config.yaml
num_hidden_layers: 12
hidden_size: 128
num_attention_heads: 4
num_key_value_heads: 4
head_dim: 32
intermediate_size: 512
vocab_size: 15225
hidden_act: "geglu"
norm: "rmsnorm"
norm_place: "peri"
norm_eps: 1e-05
positions: "rope"
rope_theta: 70400.0
rope_fraction: 0.25
qk_norm: false
attn_scale: 0.177
bias: "all"
tie_word_embeddings: true
parallel_block: false
extras: ["capped logits"]
init: "uniform"
init_std_qkv: 0.0442
init_std_o: 0.00902
init_std_up: 0.0442
init_std_down: 0.00902
optimizer: "muon_variant"
learning_rate: 0.0102
lr_mult_qkv: 0.4
lr_mult_o: 2.0
lr_mult_down: 2.0
beta1: 0.95
lr_head: 0.00675
max_grad_norm: 0.5
warmup_steps: 200
schedule: "wsd"
decay_fraction: 0.625
decay_shape: "linear"
final_lr_fraction: 0.0
batch_tokens: [8192, 16384, 32768, 65536]
max_seq_len: 1024
doc_mask: true
train_tokens: 146500000
max_steps: 6211
dataset: "wikipedia_en"
Each number is 128 + 32 x the weight over the matrix's rms, rounded and kept within 0 to 255. Layers, rows and columns count from 0. Numbers have three digits each.

# layer 4 MLP down (transposed), 512x128, rms 0.178, rows 356-392, columns 0-127
148125122089107182123160148159157141139198124086120116117112135103175135124155154105175125150108127118143137133171134151160173095127133139130157079152132129145114124142157095169103139074147095110185134077137108175100131165136119135179096107148135180147152128128116132192128125087145138128120133096145164136114149147146126088130145162151175156111171150168095157081089126126120115119083
128175113134115107158153162097125132093130151176099121127147133085151144109115131113110158102164066075075144164178102183089142100146088149143135091133173175130097162205177055067155126152084082065097163084110064125118146145132151120183117120130155150099159131185044094166150147099125103210193115101200102128166124113127170101162124114089123098149139179167124115153164131130163141120114
085116117068084114161146136135153131123105147093085115130134102145120167110109154147156112163108118175138148128145146151096115115160093173101179113127096122124119172120119156145131137164128156114116133086154124080098103118149112078143110140118120117131158094019114106140123084136132124076160108148155105125108105167135155140189125114109143109131114096157120105085122111099121110108118
129120114179107165195204101179144134117099139121095110096187072120121108146149136142201121194138081116186090123126134150096138134124168115135187151104118072119135107091123092110076119131148149119112135088062148163143147106114149177161147126076153162135148126155082088072091109139155157159141157122080115155142114116151156185147078107120134140153142124067167097122137087143171159183084
144150145110131122160087153026087185191175173153128199085123121116146104041158100145176181148137131116111150129106075129125122060104074110149144115055172041092115165108154140132139148134118178103146136135125173129123162117084150123140141111130135116106177125156078103113183151120148099153089134111114135083094091208166159129189147115085116177210170080084082123062121141121076128140076
132053117135122181139138179168114127055165101145163133117078104117105099089122158124155129088168113092134168131108095051069104124118142110127056135064175131149133129085142126100042079161142123092137190129112188114106057128185066114119106137130145144123180133152128100129151095120149126058098168150078092103171113128159121095099126158139095119171094169114132182101114139144160158111112
133136112167171095045086107155144138144145113138192208110146108150082145051124164118134149160104080118166214077108116166090138061142119101162166090140101153069144130131143075090120098140155182151159161075129098126099112167168152085152118119141155127171090111121138109137110144158183134139148144119163169108113133058092148090158139121138041215091115173114189155093158073122161065148166
171112158164101160122110143151128116122119182115231194085160104146079095128105169092093115092140151147130100183121067138106116166083194094044157117128127088159118142105152118161167085099099100096178108109103068110147149163131106144132170080089163135112139117141111128119152158090105133136197134125130183114098111168077152107139103108126102114181145150180128130053094145103122166146107
132112212170154104088052199122144102101087144144175147092122136117143122170157092146104116113121131141113183152185144097138216145141162187093065138081117040116090162114129097132155098105144111116182125165155061158140131170129065139171138148090090163106112159117178113131187159173124142132125092173129103155139103186047109144186165115124140100054118132151117113098175100117074072117127
141101105134079174108107177103056117154090085164137107141145096141130147143105075103155085079168137101153086113094096130132088205102116148154122146109169115110094065085104121098096073072185077145119121127141109098079040132130154170130131148153118169138149172175107159081104143148146141167155138149146083085076111165102074136163116151133151162162133184056174099128109154099137036191140
109130116122157139088125109099138103099209150171113144190115121159078137091110095105110136096104164148090183117123133139117095121085168086108109130151199137170169094205118116132128124132102075116116145142180119107129130117166126165157139104119153135167217117123080130168042142157152083155120180092143113143177194106100123175104142135170090145126172184156120142149149117136131170121091
079129136127130143176138152089092123164111156137176161171084104145124063112162132121116127157171063160102166162097086159094082165147165110133129195136046152109111102127131113143138105129072087104068131151085201149119162073166096066085135081151159090104096180090063124089102151110115083144107180139114125136192129083096134101139136111156161132165161105039161146140111145144069143134070
154130152165159164148090112174146063146121091106171134148141154135129137148117149131132106128107141081098128115117083144212136160142130146210068087136134118123100089122116149109101190071082102175103090160155130149135138091111114177146075076094169094073123142122136099176177089145119152143145141114144093046143124123113137173066169121084139106104148107102094175120201141111064127041145
096084101162130097160147118164175103145187138159154173139091182145168107135084106093096213107126136066150108125198080157096184155135143149106119132153144102130121157102105148150130131151134148115167069058110029147138125115117069152138107090097052142165102057192133138152150080101136170142136107119109148165071119117146122098167058134119111150124115104141173152140180134153143141123104
146126193127114094100155127076113122113085188185078153128123093176183177141197156096128188103055126136126122108112134175163120106129139167171108113177108092177144088100134109139163163095044131082088121113101099117164091154068157115104149129088131194113140130100158125152091146099108098192107222185157148122072161122053071146181166127140123120134131104143162136065097157147173139141121
116105156198112129102159098090154127165136145089118111140158082106153119159107092067101175130100081126125155100161121059143079112105162125078135177128181121067102176127121126112119151202123091128179112057132145132147196141138088129162098106102165097083175179142171114104103129104106148155161095125099158121087141197090124087113132097165038103132097108110112106129192069112182196140192
161111125132115140138128099104130110187189097140161130166130107113115096101139122093127106157127140108137129106161092099102178124118188102130103185122172184139093103165113120130136126118151079151161120185138135092196117142091195174089143126063134097176157083099151183152167149123116128150177173097184126131124072144148167103095070094133139162084131069103118200179139108161056138107165
096163150150116159145100087121133116121167152120118074097117108122144089152125147104095111103141165148115148129172126139093123114159082095172135059164130107124105133147170138162121179160122127114093125167176088157103100127153072121103127145199161110132101111140128157128098167109139195170088155076103170139154132144131139093060081117108104108125156126140134141093168135143118160084149
080135132131140151150192180123123121089112110198147069126095114137117152197150163081089142187130091142123181134157075122099088119064147115179163179167164162133088160165132131147102088114148106134089130121181136085121213194145129174109114079167043117091091120096097170154089119139081113153155123124156147143142113106124111087173140098147091180122119136142129132112140156109059149111152
106129122106091114203141090088128211180153102134128178179096155126146131103112162146170124117091144114150120155135114162172095188158162106063154179161127106123151152157084189077068192161119132118130112149066138160106116142143105074191132129152114123129113137083181131133150113169096071149130109088040110149161096153102150147102131191095188150128171068144104138133165076093164178049139
108103104109128110116137131128120168120069128130087148208086148152140096189086184070124123123108121106114162185120123130089150144133117062069159172131077176118120082110169117058099105132072188133127081122109126074081099156108154080104133084115194114098158103115068131086119139097117069152124072152072142178127095136145139070138151149107083140106116148091142158132174093118097137127156
080084114115109047159119210141160115106124075149128091103129110094086081114155121175163113082073117109135144161151130153125137077105104133110076113116164180086146091115166127146072100173130100078120144158212112133034112121079146144129151127108128116123195142101177200163195161117130188147179155173164127155104149145095134113119133138153147109129107080119151138040173121083190097156121
132130129129137116194116126052143121168135161100139135141103144119139152181142048161115121133159101203118116193105140112115085109211078163123106094112144100112095072096150104060109118118124074163150153184155152088148095132116181113084141162133105142058151145098148084029151111125097106143135098120228088129142167109123118179173189096081081077141144154112116110127132155113139135168090
142079207147133121083145130100112127089119103139066122181125116147166204151064127130098131121134167146099118124135112147121108154078202162108157116158124095139129121123111159127134106121112154179146138053093120139086095165080161146126114106104095212144173151103147103176099127175164143153063092109115121157116109136150094097151071143115069174217153097141204073118118103132118166127100
129079149124108183133120138143136072132136086135144108126128119094135113088095120177119152153160102109058124087115177080164147126143084142110128126104138080136131138152102159086117110215073155140149087125123131219118115113093147156097179126078158106200167112103180141145159104122099082184152138143138195122099115182155163124068137123108129160146141143143094063090106201083119155103127
145064069158133113053162111112157118105132134152092090087171164178131132109116148098066105088116125137134101132132110129043141083159105156176132160095117095107125149139096122066194155136077098136126116137181085083118130174169132189108137120114086193065126167110111132143101122122136117112085027136139173138118138116112103057147107188166150159088137129171127075117118119112140147123149
135090142106082140147127189087156123060128100107188099080127079097158075167135107100156138111149181136139152135091110092146181134165172199082079174170142124114107117120192180166128080143088107131099138095153097092092108114151140163054135136050113117153129123210120115147120187137118143219106040108096059115093105141104110100173151115129154137116135127069115044136135137125121059121135
172116154147136157157154118105096152177164098140077111129143055179149150169110119169107096129149113151054105098102126136107213115091089177140122047121127082136113142074125078150109096119156070142150060116131092154094167117179064133139124088105143127089123082156098066130143074086140122148059083097134169098142212081107156113125140120165113130154150161108101066124146173115131127128117
165124165132150088166146138089138129159171091140135145189128130119080072117079144122150122131140147106088131196120121131151123119134155116145153128182097143168088162098054151101083129067131123147117139078114095152125167181094163123132146081173153175121109094215051147141126116126137119157117140146085137108103174148133105147077116165105121167130126133106106123152100135132128184144124
104112166071121163081167224123083103152166156118111099157161105190144146138067119137179149132061135144129118144126067080166166117145188132168152152138103124055103060170112138104114142113161173138173114136145127203141138147074149118117127115082154144189137133127125096093164139126099114153174112127118104170086121126112113157195122122083167107184146111070074137136160092146137090060124
149129157085143083161098204098176117128066103141135139124089114108090154136092108162152183153175144138112082136122126063097105189124104180136127059104117134123157149136169127133184182167073149077098181092087085097120129143114083105141068166115095079153165114157121101151146152142145103159184129120072159153157136112122113178128117129125152088118153144144127144125110105172154081167164
129146100137129116193170068099146119245137167117192135079134135081104164061110120157150143105142128139157114130093098091127090070125069142131072151106132160137131034141087095161169120113218139124170161143158162103116178089173173122090118174177137119153099119174158165081136139138108110164100175133149103103135173138109142157090148125166103193179160099115090173122131082113108087119161
103144158169137166124115126149153138124098104128163083122146103139118167145092127121086092054083104167122121131106074109152155132137152086151151092105095128081147126152096119144115112159131162165074112125111139085097150110157137204099102101166021131058065126136076136089117094162088118103120161114176138149130053101124140214148151161167111129147149138112126137048147121169052110140143
141170066126100155140147125190084132110070122093095055153085132134107144076115227144150119180105159177133128136149090129099080153077077111102115113080067145172128094087107120093094168191102133152117094095160127119130115096149127100104166154088157168155160171125119109172087181114152126100070180134147142113171100146174163145108121136161096121100162109165134147073148156187154161105119
126147153115153111110135113165142133133122046128108157152072129097137047128152099126185210128116133067092137118172113103138174132106078090084104136173139138160157159050095174081106093120129112152056083144159099153135125107173024171126119126129113127159161166088101149168140107143155166102123109178097177195102143163109096078092180187157163125162132124114158165132079137186187126083149
089130100120139148110138135099121119154160132146047114090127146152128130107183145159115169108088202134092188153165159197163126057123086139112109153125168068097101090069129127144086186148153136068118137090128111096133163139108111164084130109133099168108121134041118148104095089159104113133184100156134086133185154137125117069163077093178128091170136138058061108070162122148102155187170
154134095139120145087078130119128158147159132122130162129084137139181156101186187091152127189146166110154082095093129149168123070140167147095133170146121182140109123129117142095152104113146119117116145131115172146131067129115105110092202200155123117157112103066138089170135138140116135148186138067159190185110123172150124139095125085069112157077157067193121107185159150094131116131091
# layer 4 MLP gate, 512x128, rms 0.373, rows 357-392, columns 0-127
142146076086139094181123078114072168203116101083118075179117062126160179097163124113111125104160171111118157164136113151084136086073181123106091114131125080118178150183096179117138065115074123126144101082083097134157169097145141072173108098117209123140152132168097146166114150074155132161134130142185100135123076145078102110144125123160144093134133126093120115179080142121129154084156
103120143109132100178116145159173151139137098041152103110183091131123135132149200104125103124112131105138165153118137161119110105101140160134112175171141117113113136099114161172109074127150129135127134070123096096121103152143117109143138120144131156163163150099078165117124103110120107116126116162107126115123152163130136084161173134165087089110106104152121080067129119099118123068137
099153088122154133119095139108144113128079127086145163100078140109097147138123174081109140094122130148084163150107089185122146110198135121183184157134148172132087113106120125133106126103145222158177125172135116152117134169113100130140157154145087144134110088134178118106150076117104114126155110143114166094151168132118104172101087130200165118109072109170110138224152092116099157123132
085121106109098159122122109212199117087100122145121115130118140129210140103139136110121090107164127112159108101096101136070126140144104119109116131098130158103105179143132069145172198103218163197092134168139173159152081123160143169090117166121140095114113144174058139111131060168134091135172168129121072159108105090110133154103106200108171172079159171125089140135112113153198150125095
139090191142091146112123136168097088116129162154177180125170143110173092170143126142143082152113127136130153141077137124164072097143108146090109052140105125124162158068149156153172098144082139082151189147127139119088117132145118080108133186061116085135085153190118132139155106093136074117095095163068118150162108171141151130068135057122135126170141090112150127142109177048081139131126
124163079034139132148058129104071163130094126132135119138118121101140152121120188142112175053153171077114103089162107134130164152109138130140100110053122143162121128139160188118114143153108091167130139138160114196122164027113111108117079138103135179057171063209158142152183143125119117104151104127093099150157158196093161112160132159152142106118135094149131147138109084147061100093142
084189087094149139113112108167128136105139098111077141122164120156103123116146120080135094105115078149109153069088101122136167141121157130147131168143122140134137159145160118094164211172099171119126145123180047175170116153150142172170116120184078115172027096137069124076086104152130126095091120076151143078134064098159139136114119099097146125118107158124175116188096152142179126069151
164132185176139166161130121187086164118074085091037126103136127120124124195130139190102127194122124166171136194124108056081170110171139075188097162147102117077113086192146153103141026145151175131124126089177136102133165105194150135120188143118129181096133111119126162146086152156113163217145174155114157130186130138177038153150114154139105122074096096103160103207150084161150113137084
155125088161122120086047142138079054102111100104130110104180136136155170135096138109154112176139136175083125096155127153121177084126132140151102133145131146078093119183149116140111108098125143167148155130159138148068171110117166112093153137145060138124166120149094069094151118208184149153094107165155185134132177160163055108096141150150122129105147180105097093136194153100077080083101
144120101170140088124139126108112120122113090132104102188117120129143146170084131118097139123102167189142120155178148183157157162118117123076129139074172079122194136062128131145184096077113086130141072142102137118161142126122106066101110171110109153126202155098144132122065125159089124122113142111141110160142142119111136112145157113198149158179150077116143144138157176165097179132134
109127117121100120119078170149164118127141160110138138112128150129157118096183103050139124086168094141137081220157120146139129146143116140119185135096137142134127176146133118207142128078157151070122127109158181150104166090123173140085108143066102143102085190128146112139060175138144074133164162143076062118126124100155141115095188123126150092098121142121143115161162214130096178106133
126120097122195126113128157126072147118095101126078210094118111162106100119100156096121177128190170119168115151104152139164091140153165191180095115177149113099152126101097134147108125152113076111141179138120158119072153113120158120113110151093052134151119133127147131168191200131090177081100101124149114052145189128107153157155156139099103094096092120130090170189157119123087123077122
165105142149114063200161147136150157166084105104159136169117170129158122148109148143172084086156113117100097162151144125157122090100154179141091101069205189140086170107117101112068087107089155165154119054112120184085067159086172115112129152137145190117159126114141084181174078126189138138075142140122147135140163087105046149051150136130076176150164166139102131108112108141165110124111
123165091139113084144060083178139104172133085140135133155116163115091096185115092103147085108123141113153127174127067214182086109137130148156157120105156111121119125142123164070127183158180159184127118139219155059071136121151107153107136193156123114152083163116092199101134169155120172197133098085084144162162156086162118107110076079120156082116116102089113136159135152104137175124159
090080128118126152110138194183071122156148098101140046138123193104122174176093131196175087123125105091143112128114124152162160153091129121112074075140141171098147073134116135168096140122094185141133136131149066146090080102125166121081144124090140120142107078125125159124181127074096107138116144172141157173099109152111165149140134111083117063151177104101168150092080103116109105106129
097108129201185109127105148100158165141181107118164125141086123103138111141186069122120145123105101134113107129061123125138086119099107135098114085144191121130159147163089076131135063112116079127122097130094130164087169128122108127109102089226083124111123126154112122132104092095079118153069135193145149100153134089089126097179192063150106142146040126114155126048109134148108188155124
083150133144117081138167152171162141151131228117163172075123147122154103137090131077139117132149101137166097136131129146140182116132124105101117144134170119095122162118115150161140132102120156131133115140126224150154170128098082145121123077138184134106133151132076114155147105110087142143140063118121136138172132140114140135161173160185129116144154110108143176107175197138146142137167
148041155128137125092171130156145123089078116164184140144108130122166128137133094113154091138099161160192153132146141167119121173110062135180109146121162087159163136129137142115152106107145128140139139116153212121193167094154138111070136134170137182146172213141135120151120124164072092114127208187137135124130105104106144140184174142132129135096098145164103147138107098146127171159152
169084186201143152168163164169130177161104166100100089142131091214085089101135117083138133185127092142120107140155093125134091144111080097138064113101155144090142108101142129131114100135158167128127080099161105125151188126060149185148117120073120096142080110161164127085117162147121185137118099098103115122152131120142083158125150111117140207181121199101150127166099076162181174102139
113175104122078148128096158172131092160092160167148189116099127151140166141160109094116122148091038169103139144129075107158136116136098138149138141085099188151065185108106069167137130131179087130077135164151165170142180063132128076160124134056105123121058107149160086137196141165168074113121089141100133108105067133135197119145114086089109152152198128129216075101104169118140101118139
113101133175128111082115135114090170125136125118141141074088160112172197105133120075139078123115151149085136142140085120134182147104132046093134128117136106145169068137143149079098164109158129121158082129181139122082127124152051132134134149085145206123127132164085120139122137082096117121217135084121098173174143109161108097150068136093104176116130159138156127115121095169165117072140
156126155133163147168154163144118107115083129117035156125127117157118164128107143134143085117215095183067163183079130096117121133111113115181166085174181177084095128121102100055092089113147150194148178061102090157177118094093136124137142113166165138097160191132159130148096135129124055117125094171093053094103228096170145141092204145091098101136134103067128123122115122101149185103107
140141117081128122121126108166163121085124072095099104106154117186143104180186101115092098127115103104141110118111141148152188155128138093142157108170116184098104098100175104133128163099117146141081115130103114081140116132108087127134176139101185086089110097105150147048122145108129111108129113126137155137090149167171066135115129112089168148128138106062158114130127129128126170105154
123144154082115083167127121127180085153178064141152075118163120126117167129164157145141131105175086139143164077159120086106103152147109170160167149096078055170115095114153132114140119167068151114126135150133128107123139124106113164118202147107095145141143111100158114158100114099101138212176086182116174140126105169158097120074151105102070022150127140121120104112117133126100132141110
136204089116156139114075087155137168129167134105099138150081129112121097194102144119155100189156183101124094115159110134155190122127136071159182099134148127153094130095142129114109144172189118167153144152096165145109165094080133151182086015178114093150100145099093145133128154160139139161113158125149155149104181111113117147095122121120100081099122163148134094194146123131125130158153
119081109041101129128103150123153137121083122119160134135181084118155068085120117145162140152086089113164107099155096063086137204155122029090160118134131130054114124074131175102124187096156150147128089146152146195105129158108108132159063143105122093178090144163158089107196071125124115108124185157167192109125114070170144108103160153140156118185078177087129081186071176115129075094099
104121075167108076128081127086123129141084091090144142087103161165175094124151173124093088208202153149067122087153124185175122115132130167121125157113179089105129110091131149148138136089138140148093139121176121121090167114189051111171133104114179153175122093125143107100151140156167090147114075134121109082118088125173113149121158140142124122163140130140095136146171118094148153075109
109126126127142148141101126040142104084143174130081145191169095174166080164139129183192182146114132174135143156124169134114052116131127191129130109098124145127068153067125122135172080134141123094163115103110126123089130083145129152104102105065087142155145123140169084077147116084125168118108135103128180069063151156126160097100116156147083120142145160168168141187099201093114131123145
047130149070150202152113122130097161124103093130121157173087135119104168083144171142125084093110149133082191112103145117101171138136128136143130198114213149101158117195151145160090147155167134114115110183100135160149113125062068130115112179122171093119151146159139107135162159092110126137105114160173128123178101088120141163149139126074152098167183093095082077103120147170122133145122
128141104117111050183181113194159158134145146144106145166120145121128169137103125112174173171169077128102101127106142079173088154121148116139128120148148107170166133129134118136191123135094092114186084125122155116114080100134157058197090154129145112130196126172182151150123184130093123110111120149142160113096133137163151142168111124105143065151106163183179105145104145169140085146106
128204193089114102109119170138139132102085157083137118160145204114126074187137129184113152106097085141125125191142074118117101185073140023110124119177149126124141137098098087110053134117081127139140078150102132134093121120133181086144160106126152120142113146179142103137165151145113085065186139143150098093094126115151122074150143166110142127092161133091108123161120171181131176127123
154104185118071092126117126128068081163126080112088146121105136131163115108197127100142119117065130069144111151113100062106089185112192107149142113097050125194118118158128165154120153139077104093174141124117145154152130124193121135122118161145158140085153079178114182124171096111153128135185135115143133087107148110119082107137139079161210131029164146119155127065128141111144103177154
125126132114126142145130133096091135104102130140119104122160166083114128144128202122112089099175143138151126131188141113098164106123148136140115125077170132145058153111108139075177145120126086152142101111089112094101135096078111058129148122202079064148134087143142147158100145115096112159159094082174146111086100088085131112163130142183125112083149179144120128106109180142144119085170
202090150105167146136135174166076125127080143112203151072184091144083160098108111144131155151131163116173119079113056101090098221129117180120091176109110119155116113101091131164137107122169089122120107069080125122171119201146138109069100067101104117082198158143096150096174124149135101167115175183101158114134133122160134164080118185128099095126190122135101148147113130115084148152184
112186200160123117173106109196126096153178225168126091112149084147137142105156079139125116147133114116160111142131182080207120118124118070136138115157170095111154075075138113172152171136108098099112161099139139122111089143122106152200062161167114101154095123128146153149153145163138088137163114117115095146125085183093129168082117159087127101106146173137208134157086171106099126142131
208063166162085139116133122171095097160157142098111135155118139168182173089089084100098144063154147147152193129100122071123140205096170075109106159135148157109102162143071106086123119150153101101081123167115203164090094087170144134152106146136133135098091115090119133162155132067114144135141140138080101117126149163207140139099092182125146149134072136150171199149148070121139117160138
# layer 4 MLP up, 512x128, rms 0.399, rows 357-392, columns 0-127
118128193141118172128067172157151102079116106124146145109147127103127098115092174151159150090108185148129085105087135112137114160132105119154117186096092123121085150149115130152125161160186136104110157155176161135143181078127122180118188119181128093150081109101114135092117152153057135082123128142084155077114165120160087144105115138132103095139117145186108145067138128148119124108142
164142162167142142085130113087096164142142069148139139093081132125140113124196140124133138132171110095096111135117080113175150126141162142149117129035140134113168147130086114147150146139159092136191130115142151124121142108133124139160087116121104104135125183172145135141175159144153137165110105144118131080092149111141112079080097117132140159110184125109154138109123211146107145145116
123107083108177190097161106202104135117118101077035100146106109149165082143134138116126142175113102166148151213103101177102115157084198137154143107108179140150116170110101082142165109213128124159113088099153101174161078164109052097169157201136073111128153070076102139121176105147120149068142142068064154113095102081108120121104101113111085125085222165114127114152097103140127161147128
133123081068082129152073165137101110147156154133126134200162065087130135183178115101055124091112157097145132090146128160113095177098110130174104104167138103153194151192127082104190142179117191073102036136155103186158062184120161156112168068065065114126100142156111144157092136063112078130100100072161164120171112051158197135137083178153090124095147139144126101162189135169154068061116
210070154169134132115069124204186118141086111158143177172144154092126100155125099147151124135136136153178133150132108126191084121140128112130109124099077152168128169135194151125147136126111128137130151088115123145069149129136187169170130125095131069121144170155133146129158154148151118144161131151132087132090129166113138087160158086033119140209133133088126148151183134131102145124143
105119090068133078103143124208092132178158110176096064162188151101122135199098111116162159134082126174154138082136098137175104147105108184167151154135144083092141084134134152046095124150091110151172120078187155105074184099134129146136163103148160124155119137146176120085129164082205131169065078118165143136115145171137152118166047128090123160113171156096136083140097095114179168164163
066138122167116161123145100179092142187180127182136097187176166123182179117135199150143121161120124119082145092097157091160134113132145113174093106111126071103116127056123098156094165085119199113118130134151108114133194125110131171176097143179117148151117159139080132097142125174136067102070114120117104154124052126094093183097091098168132143030054145142188105142152145117177095133140
136120140093212085071115060106109186123154051120062157203117174167144107169103171167071142121109117179191095111098130130166107160119099227147129127161157098134150046124163071180143100141099123117077132106118150136111132107106145151157162107114110117169168084126094136118103156093135121178086153085140218123102109100139159106109101129115067135091131197078146116172151130091123137198114
068124062130189109125083084156085146130154130091139141122168157101162161071067128166175171177056172157066121150176133115173170155068133194111106070014128187142102116118149201065155100134110145109117179161141117119111159130104139087161113085090144126135135133100140137111083115142076120127149084046062104105131116151134153107158112149154138119149124103117088117141148111135168144139125
154138182118070109135091123093124141122100127137104131116151127125150123175145137169141072117119115119145151088094155098131106137159126124180118126118096090166100164147122083086115135124132162134074130102164135165138118147069159156137146107093177131120083124204118111133151161083120117119160128196183133082157107126150176134065104151057067090095128166114138091104063099090146088137098
134145219076126149117159099123097113130130149079090089133133117154170052156129137105171122155174165144117097112114148097167120136088186137160107169124071122115108120093160085197151128119145116146124159097105076098155148093097074117118150081098111146094151151117124139093131208107079162126071165165087159070117186128175144145110120073079158183099156144102200148158124133139138086152084
116131179187138140151182144128178183135163143068052134139132075175078138098130140219123106144141168148166116083102108135103088109092109101100100112125118091123149196202162119130127139120120089142100135110104173156152132110170152068201123130084158220108127092137128099098149146128141139143168053163102120138121161158061158133128108134048133194129147130151151144129114104179122179075158
125135119115125119124137154094164083133142109078135106152114077097144101079124136129150018124134131199105138105084161142154060108121128115160090118165092150170127159124101127090107078171175183105143091171089138144120105165108145097117170131138152140119072137113062094030158111140129150158145154131163146121190166104138144092109143117130089152180144133142120121136090088161160106104101
112107126132167113147147156146188104119159133112083082143136115114101136085080104133104097134148153072098153151124152081080143183164116124125118123104175164136167170156103153131124129175153100152124106088176134169140163086106147078138085090136108138163121120113156096172041130101136185074131035166160031118105132130152100140140055134116120155064114121137157127134184129131133096147179
079116074091156135157126143125144146139143144166161133127133111210125116126152106134098190081098096155174108122148108094132107079149081122108102124145140133152157077141092081052144131144121051151095086118127153118157162134131117170078184120130102122077097123107135075116144110187161067115077090107137181087125123135168164113105107097121145179083138185089128142119128144128096067142161
081101103123145114143105147179122167100124106125120103092107131124094143140123085163123137133091080142153101149067120122120098123154100112127175089136101098134182139111160079106117111122088131152108069092063128143143128130108074134107086110186142166076132131130083132136127138157162105165101113127095142193140182155121112092153200070083150057136098191081120074083130167101173124100128
146142079102138135071104145091134177096114107159125136160120075144110137134138088158139155163125179149094174098112147132132110148075144150147115178137148118136161097150118112092103074087115128132156151081069104181123148147146162135132097132128117191207163076117114129138120121151129118060122187123123067132132076089181171094119077139153102115138089135114138111125099102135100088167136
143083130117163149139146115076136144118136182142134084092152131101136085177117101110123084103092159102151133129113125203205117160155084122113101098129102084190104118143150171113144094122133115113164123100100178100162148131081138165184136188150099122155137159149181162144170163122082152145158146124164224078101127174108114147099177137108187154161109179098120137112111116113160175154128
143068125178141088187188143117160198077101214102103178125137075158165160108119124155181151137117113134086111070108121143157078116061107234184133095096109171093133083125157172114136077117110126096141097078155122115107209109082129097065061121180167178191117105153116084086116183110215145095154091136128154114159146095089146115227142085105084124138085142137167092048115115081166139121113
174133108152124200139135065130117097142120099132127144165170117158123178095119138118083120115101065127148150196164165135112089125096126148115115155072131143163104184096113113086123162176169114099110139109159158124113107086164142132138139109113169175110161112108120131116130197160147187113107069153114141092176128152138215132169082108154084114188122129095086115144096227183146204134125
113141179047211143209067086132160112115144167142121104090152062114126072189100141135127184122162124129141105140162217189161151093199142242112109128168135137101086141136084188159129074202047087134128153101092161103140155161068156080155126187129180084104129090163133065100207122096156084201054089094107120137083158114136109134154168140094150145174088131117163111183166195203090146123111
169128187088161162069075200150090180109171111077084152128154103159122190144147120114039114189077123099160188093106165125190145133124065147154097142092128130136094123092147068123131105113084157124129170113131138161102129177178081092141121221116158189117165145164158129134137177104126122203181150129125095102075146111115109125134203183131133151111168102162156157132113128061212116087138
112160145097134128144129085151109056151140127113124152108102132128129107117148129107130188124087152093120123127104165141104136131130089076123217133106131173131120151145141089134103217112172112114137154117140145129183156122125098128180149125162165103159110127162116134096124101157119086112104155186113150162148165076159072139173140117178138152121154154054126135141081147163057187103116
085147156106117180157104132090116126089112146167099134062187144203087115108092140057126132135134125137119106111176141137170105121112156141142142197112086142162134091089108117154132125109051118124139137143123104154161080177141125124143145109137135189120153112152082122111112131149101037114156070075101156096140120109128141078113146183116091129170095113104166159099190113117083142125096
114182146141097078138112135117098174115127158117110106110113140142149112102142143135108163085156149055093169123081143102116094124121090124104095159179098104108115137098122106194122075077129160097130167131083152174138142151139161080159143133178139125123130046173148182143096143191123077142216155167101117113074144158111167189180175112074108106125074110122104047059102109161148095109088
140162110114185079196129131116069123181074144170107137152072170162153165083098150101007116157191114128140143162137140130115190146149102060139177081130136110126172163134097089072090163115148145145122082145157113144120130124160123115164064153150131119092154145127158146160141124107140095095165159093104101193123155142118175149154090175156143103137129142191136180128183121166174176090155
188147135116143117093200123133143040132119123057165187156116142110131046099222133105142129129111123139194105163169131121093114092159096152121105147123085189096076187058137219152103153134096136104096129103139113142138143148052182111132148124124087147111120165127138157152091160138143137131152121117101154128090094145164121139119154150111095176094141138118127174108073151138136161101098
113118125140144136085143128116117105152109180097168160160176133100117137215142148153132047128106103092181118118130136138185115162168054161169155130056111128159152146192109114181125078090077182149063080088137113107111093176124144157100121128095132129099080110153110157158127073202152118187104096185128171103076116139127170096118140176125085095112079107126085103101118172121186125122121
133114145155093117119092184128157111153159094122170132101077189160098125166154119157120150137110100113089113097139120161055137150141097158137147079165101153094142107110096073129131125135133126101151152092147139077134148111173087164108092149169067054070088181094117166092122107134059108123117157141059175147127159158152126102080160112129113162088059103118150138135111160114108140138159
114129126132039125145100139129094158113118206143102110086165142123145124121171130114121127111117124133117106121106179127110132142126048074158173132154103122088069128126094114101115142117195081172151159158137121131129172029154166181091203133179067147178137186127111120116107119106111071118122148117180131101110153147139110067071182166130182120195093136100132138126115089098108116147136
083188186126114105105103156158109108092093164129101147175138141193142143178168081135109103147080073132154182106151100128162063153112130079117129112120142132185205141144151105131022127141099117095117119133088137137119084179086105113177145114127140144118061174150108149203179153116147107089130122151112148131149109096149121074197140146119134111120116112139137091114096164107147115117083
152068133120101084135143141148063071115154112113085180105078097123161113068149129125187129173102125125155121115105097045113124142127178159102104127116110168129037134174142171160104142103105135078147115151053110088189094150136136134167118127173124137114110138148149166165139099148085159109101155102150121133114138047137114130140135071153091153120089155142191106125153148120159103151107
126130118158099166136138051146118134089171072106090150172202110104103154103149157100151112151156129040097107077114113119166177129106128135140112130167161107137103112082127071134149228149103106146106114129111095125104091150092094152110120025131112125095169111197144170105112107159154094158132105081105149129172110096096162131152132116133135171071165147149118100089142176106117098097143
076081141131161156130105112150134095075127117125093110054094066122146146125114113154146112066113164128172077176100092111165140118160129117156195224083088082125096083094119076093093180129130107137108157120116113119067139181153118138100155092165181084131181122138160110165078159128042143123109104134140116118139118090167168145165153086106115125127033178076155101136138086078192059145127
111051128126113101142109139048166118124114098118184151091135112136140124145070057189166134104040081109203118153153086171132120158124093123137122140153059176134154195155155138150154099121148174148128130254146117167141101125119113137072168116120094054089149112212163115064120139153137121119126159122136105134162072085145139104148096125089150063147156091110164167091125088156129145109104
085176062105118110161144136140138169132137083124147102067118116150156082155160130140128090160102114065103109066140083171140200077154073156174095151169140097152117128123184174159135172105090144100093169113132077058114147161088114137064156122074154059091149126128118153065134117167162113134103128133138147147145106092072096147147117091104152152156183124162071122085100122189126113108125